Each number is 128 + 24 x the weight over the matrix's rms, rounded and kept within 0 to 255. Layers, rows and columns count from 0.

# layer 10 MLP up, 512x192, rms 0.16, rows 15-20, columns 0-191
[[170 121  94 131 153 125 102  85 147 100 122  96 166 113  95  93 109 144 148 106 135 117 141 112 163 116 127 112 108  94 181 130 142 149 109 146 136 113 176 102 113 169 145 104  92 114  96 136 107 142 118 155 176 125  99 104 166 150 112 132 114 125  84 135 113 123  96 130 155 125 132  93 123 150 126 122 148 125 160 145 138 131 129 139 127  79 129 180 112  91 108 121 146 185 149 153 169 125 133 137 132 116 122 162 172 115 144  95 103 113 136 155 104 137 110 117 124 152  88 137 133 126 147 153 101 152 129 164 128 117 151 164 120  89 140 136 127 105 111 141 144 161 125 132  99  90 143 109 164 115 106 129 159 126 115 176 131 120 148  93  97  89 127 151 149 121 159 168 147 127 108 139  73 131 153 147 118 112 113  91 123 158 145 114 188 120 129 120 110 162 167 140]
 [144 112 167  92 157  98 104  99 148 150 106 139 110 144 193 109 124 137 142 135 124 138 151  98 164 106 126 128 117 142 132 131 113 143 149 101 132 116 130 107 146  94 177  99 150 133  88 138 139 159 131 140 109 162 163 153 108 125 120 127  50 131 125  98 156 161 122 159 151 108 157  67 103 105  70 159 111 181 152 148 117 100 163 160 135 102 184  69 143 160  99  96 119  76  93  87 168  98 139 164 114  85 108 115 111 103 175 135 142 131 149 147  90 130 140 118 158 101  97 147 136 144  81 122 117 144 131 132 113 142 116 139 118 120 128 131 119  95 146 162 123 109  96 131 130 133 128 136 122 134 112 107 162  96 159 115 139 127 102 158 168  96 129  67 156 124 120 151 122  91  93 133 117 131 113  95 132 138 153 130 127 135 141 182 100 120 143 149  99 145 158 126]
 [224 103 156 136  85 165 145  97 122  87 153 138  86 142 127  99 149 136 121 186 127 151 124 142 152 146 159 109  80 127 192 108 103 114 118 150 148 152 153 113 170 156 131 109  63 159 190 146 100 145 123 128 135 115 110 119  89 141 139 139  98 143 137 187 119 124 117  96  98 136 113 161 122 131  83  90 154 152 145 103  90 145  84 147 144 119 128 124 158 133 127 104 160 112 135 151 133 129 185 143 116 131 155 117 119 106 133 135 111 130 120 119  94 160 170 152  91 161 129 143 108 146 126 151 159  98 158 109 118 138 142 156  70 161 120 167 111 128 136 165 112 138 129 112 134 120 117  81  99 163 103 104 148 115 181 160 113 111  93  92 157 121  84  84 145 119 128 156 112 148 103 154  92 138 158 109 108 154 130 147 146 118 205 158 186 105 155 130 163 161 143  81]
 [131 147  96 115 162 161 160 153 127 137 122  73 122  86 163 126 102 148 151 124 109 109 162 112 106 138 142  96 115 135 110 101 138 128 119 153 118 141 169 112 132 114 175 154  92 133 114 121 138 166 140 103 136 106 111 136 110 126 113 152 130 105 148  90 117 129 154  90 124 154 106  91 130 129 129 122 163 105 157 150  97 133 111  93 138  83 116 145 133 121 138 131 146 106 130 104 119 118 122 157 107 108 131 113  92 118 132 149 111 126 108 114 136 135 119 147 108 130 114 147 101  92 133 140 109 159 126 160  74 121  97 173 153 117  87 136 138 128 139 112 140 131  79 100 132 158 160 121  91 119 154 126 157 123 127 119 123 174 162 118 127 141 144 135 130 114 121 131 102 161 113 136 141 175 110 137 174 132 113 130 134 155 130  88 112 113 137 152 156 124 170 120]
 [146 163  92  95 139 155  96 125 156  99 114  92 122 130 123 130 122 106 149  88 127 143 121 165  99 121  88 125 155 154 136 157  96 140 113  89 103 124 144 149 155 141 115 130  93 107  97 125 173  96 122 125 116 123 118 141 191 150 107 125 124 150 112 103 134  93 103 157 138 119 163  88 128 136 132 103 166  87  75 140 140 159 118 117 138 113 102  73 117 167 152  99 158 143 128 169  66 152 125 101  80 149 128 129 129 116 152 138  83 149 130 142 120 108 113 130  95 120 106  95 143 111  72 134 121 149 117 182 166 138  89 115 156 147 161 114 140 118 155 114 137 160 145 147 128  93 105 140 160 101 125 141 137 167 135 138 117  79 153 128 127 166 132 126 170 128 148 109 139  87 106  83 135  88 118 117 112 128 130 115  90 117 104 139 118 102 124 120 146 141 136 124]
 [117 104 151 109 102  86 115 132  89 108 155 116 168 110  99 142 166 113 159 131 138 123 168  92 124 135  96 110 109 127  93 139 132  95 117 116 102 144 101 188 170 148 113 138 157 132 158  89 134 130 125 116 148 166 105 162 132 138 108 154 118 132 166 105 117 117 120 157 136 153 181 153 147 118 119 114 109 180 154 156 118 159 100 142 125 159 119 177  97 114 145  98 136 122 123 117 106 165 132 122 122 146 135 116 144 101  81 120 135 132 133 131 149 103  65 138 108 148 126 128 171 126 159 122 123 176 103 115 121 160 100 180 115 136 128 131 140 109 136  94 138 119  94 116  90 128  99 106 115 102 110 187  99 145 110 127 145 165 151 135 142 158 163 128 131 130 151 144 103  60 156 123 113 111 125 114 134 111 150 177 165 150 107 124 176  94  90 110 166 152 148 101]]
# layer 10 MLP down (transposed), 512x192, rms 0.155, rows 15-20, columns 0-191
[[147 108 100 132 132 161 119 150 178 144 151 131 168 112 127 150 111 164 133  69 115 109 143 140 146 110 145 152 105 135 135 142 132 155 113 101 141 129 185 158 140 124 161 189 102 154  65 105 111 102 113 154 114 151 105 129 113 118 118 179 109 106 116 155  91 158 159 153 140 123 134  88  90  98 123  89  79 125 119  94 155 136 127 147 140 134 126 171 118 106  96 118 145 132 147 133 154 184 131 133 118  94 104 103 112 100 183 123 112 102 162 113 161 176 140  88 127 131 129 106 112 102 138 126 125 108 113 109 166 161 127 144 111  94  86 144 122 114 109 126  87 166 138 127  99 171 101 128 177 161  88 132 137 140 132 182 145 139 131 113 105 120  99  96  93 153 189 127 123 159 155 113 156 135 105 121 162 116 115  97 176 182 133  95 133 125 137 185 109 119 138 135]
 [158 152  99  78 125 134 126 163 118  98 153 107 121 130  84 170 113 113 145 108 121 111  93 141 140 109  97  81 120 140 121  66 101 123  95 163  99 158 141  90  92 133 131 112 155 163 118  83 128 138 124  97 152 149 132 120 147 113 147  93  98 121  93 124 137 120  87 118 156 126 167 103 113 116 120 154 130 136 103 113 140  99 171  98 120 116 146 153 106  98 152 159 154 137 131 128 111 140 143 107 161 129 115 101 131 136 127 108 103 134 112 138 132 105 102 145  92 158 115 136 129 138 116 100 133 143 147 125 116 130 122 143 164 119 165 131  99 118 151 163 171 116 102 132 183 146 130 143 118  89 114 134 122 154 123 128 107  90 124 129 134 140 123 171 150 125  96 141 152 141 113 168 128 103 107 100 134 118 179 129 158 134 114 141 120 140 124 152 106  92 125 142]
 [114 147 104 125   0 163 162 165 118 158 117 171 118 133 122 134 154 100 144 131 122 112  98  82 149 131 104 137 124 109  97 140 160 120 177 166 131  94 130 126 159 121 125 107 117 122 151 142 133 124 131 137 109 102 104 111 126 160 141 154 154  99 130  79 124 133 126 135  87 134 126 130 121 144 129 118 127 121 128 149 119 122 126 140 127  96 134 133 140 123 111 113 168 124 123 139 105 141 139 121 112 117 118 123 130 153 111  99 147 122 115 130 137 138 131 174 134 164 133 142  73 126 107  78 124 114  97 129 136 115 163 139 149 125 138  86  74 142 121 115 140 123 150 170  90 133 122 131 105 144 141 102 165  97 106 118 118 111 110 140 118 181 127 150 153 111 126  97 114  78 104 122 134 139 105 133  59 114 145 150 159 147 116 119 127 135 107 131  93 134 128 164]
 [142  99 122  85  86  96 118 141 105 152 153 166 120 131 147 131 108 102 129 151 134 136 110 142 113 143 149 108 143 133 168 108  98 105 111  93 115 141  78 110 131 155  85  90 153 139 133 141 128 115 110 132 154 105 139 112 126  57 134 150 112 150 129 166 118  96 143 101 124 114 120 176 154 154 138 100 149 122 104 124 150 125 130 107 147 121 140 106 126 158 131 123 141 134 151  88 165 100  85 120 132 112 106 140 152 106 118 130  84 118 151 151  83 131 132  98 104 138 144 103 134 164 154 144 132 120 133 117 127 152 111  83  92 142 107 101 132  81 143  84  87 109 145 145 150 143  47 124  93 120  78 132 136 102 112 143 149 132 114 113 133 113  95 152 133 158  91 136 108 124 103 154 151 165 159 152  79 126 156 169  85 146 115 172 123 108 137 149 149 141 127 115]
 [104 120 128 152 170 113  59 168 102 108  82 151 116 107 128 113 174 148 126 138 112 130  94 174 131 143 114 143 150 110 157 158  97 108 120 116 132 122 130 141 159 134  85 119 127 137 106 119 151 135 119 136 137 135 107 128 149  98 145 155 115 154 153 130 118  93  99 126 120 114 134  90 139 108 158 123  99 183 104 115 140 152 146 133 141  85 112  92 152 113  93 136 106 118 113 113 150 152 119  93  98 150  76 122 180 127  98 129 105 147 134 106 140 117  94 162  96  85 137 101 134 106 111 129 110 128 179 113 136 132 155 124 101 139 111  97  98  93  98 163 140 157 130  95 163 162 119 160 101 107 154 116 131 160 156 152 100 124 117 148 141 116 144 125 157 133 132 130 124 142 139 166 146 160 119  98 155 124 151 128 133  89 155 144 142 100 159 148 162 142 116 141]
 [115  98 117 141 124 194 141 138 139  99 107 167 145  98 103 145 127 134 157 101 145 114 103 101 122 128 144 140 181 139 182 178 130 106 104  75 112 145 111 122 146 144 114 141 149 169 170 144  83 131 137 100 137 126 103 138 129 138 110 183 127  92 126  84 105 146 131 117 152 161  97  99 121 143 112 100 158 120 156 100 140 152  58 108 150 110 175 119 155 112  84 110 128 134 164  94 107 160  92 118 116 104 144 104 151 168 154 144 129 108 155 115 135  71 131 121 144 146 169 111 108 125 143 139 123 133 152 165 147 139 121 155 102 136  87 182 124 106 107 105  58  95 146 148 126 103 117 147 170 112 116 111 117 127 124 130 140 167 121 129 138 108 146 129 128  93 159 111  68 109 141 107 100 132 150 108 155  99 174 129 157 102 131 130 148 121 113  92 116 143 142 127]]
# layer 10 MLP gate, 512x192, rms 0.155, rows 16-20, columns 0-191
[[171 149 105 102 132 178 135 138  87 104 154 165 161  92 141 117 104 133  97  91 116 111  91 145  80 123 145 107 138 123  75 127 159 171 155 119 124 137 109  93 129 183 110 103 181 152 100  91  95 129  86  92 153 124 133 106 138 133 145 125 113 115 102 166  94 129 126 134 121 125 117 143 144  60 128 123 138  91 147 148 123 147 126  93 179  96 120 153 128 133 106 154 130 160 134 126 161 117 126 109 117 165 122 144 139 128 131  74 149 118 107 101 180 105 143 133 131 125 154 126 124 118 127 127  88 136 146 100 109 132 120 110 107 152 130 116 140 157 113 125 151 176 156 131 154 128 127 136 164 120 117 149 132 143 143 124  93 134 142 129 139 151 149 119 134  89 124 124 177 135  82 107 118 109  95 103 129 146 177 119 196  93 109 112 143 127 126  87 168 125 128 103]
 [ 89 139 119 167 102 146 115 106 104 116 154 113 103 135 134 139 132  86 136 112 122 126  85 116 181 158 120 130 165  89 142  72 171 138 173 148 100 119 135 136 106 138 112 135  87 137 178  87 140 148 152 154 145  73 120 147  76 141 185 131 140 130 118 125 173  91 143 128  77 119 123 113 125 175 111 119 112 190 190 106 128 134 122 167 101 106 139 103 108 136  78 118 160 121 113 114 163 118 177 105 107  98 151 127 115 119 166 154 132 106 128 106 113 147 128 104 168 128 132 116 117 124 109 103 122 121 157  89 151 127 162  94 124 172 127 131 131 147 126 158 176 136 117 119 152 137 106 121 119 191 164 108 126  81 126 101  88 125 109 136 108 142 128 114 131 149 126 146 147 122 159 134 116 167 138 133  88 161  93 173 133 144 133 123 142 131 109 136 165 146 125 108]
 [110 141  78 145 151 142 122 134 139 124 161 107 129 136 152 136 121 147 145  85  93 160 125 138 102 102 147 104 132 100  84 150 138 173 142 130 123 138 125 108  99 125 163 143  94 136 121 153 142 111 110 128 133 121  76 111 134 146 135 106 163 162 147  92 106 130 137 155 104 141 153 130 126  56 101 124 125 100 121 149 136 130 118 140 128 117 147 153 116 156 117 123 122 153  96 143 166 136 122 144 185  79 147 129 113 130 110 169 147 128 160  84 134 138 132 154 141 116 115 172 128  92  84 137 149 169 103 184 133 117 138 153 132 118 150 122 149 126 133 114 126 119  98 139 141 149 174 120 126 105 177 117 103 167 149 118 171 131 162 109 121 129 116 156 101 129 174 133 140 161 107 123 150 122 119 128 189 142 100 133 188 105 138 143  92 106  88 113 157 131 135 114]
 [120 142 133 117 141 169 133  91 121 162 157 128 140 187 163 110 104 119 147 123 126 130 131 113 132 155 143 143  81 129 148  97 193 107 146 107 117  88 110 116 144 107 131 103 146 157 158 124 122 152 121  83 108 119  91 114 104 137 127 125 132 166 114 106 130 115 143 159 129 166  87 143 131  86 106 117  92 117 181 143 106  75 153 117 137 146 165 150 116 114 117 131 124 145 130 107 167 175 145 137 153 114 132 104 137 124  91 108 133  70 130 125 150 169 113 130 128 100 137 178 106  88 150 102 128 103 124 122 126  93 109 154 106  77 101 127 151 172 149 146 178 140 123 148 162 131 130 116 130 143 107 133 101 148  90 114 127 140  88  95 124 122 155 152 159 152 120 150  88 143 118 120 107 166 109 150  84 142 119 127 103 108 158 119 105 150  93 172 105 156 157 158]
 [111 148 100 149 181 163 142 143  96 152 141 116 164 140 144 174 138 119 112 106  89 125 103 107 126 119  88 125 160 131  99 182  78 136 144 155 173  94 152  93 155 109  97 103 107 134 129 167 125 154 144 134 147 100 150 117 109 116 114 109 117 117 116 130 119 150 178 154 107 128 133 111  66 123 113 124 142  96 141  96 103  79 142 104 105 141 149 141 166 123 118 108  98  83 155 150 110 166 141 122 154 107 111 132 104 124 144 124 106 134 107 161 113 154 133 131  92 109 136 153 147 132 138 135 134 131 140 129 121 100 129  97 119 132 142 112 116 156  90 112 106  83 136 147 176 136 115 133 149 113 152 111 137 151 129 133 116  78 161 146 118 139 123 159 128 132 100 141 161 128  74 177 167 133 122 124 116 177 122 119 129 163 162 141 116 143 168 164 100 141 144 117]]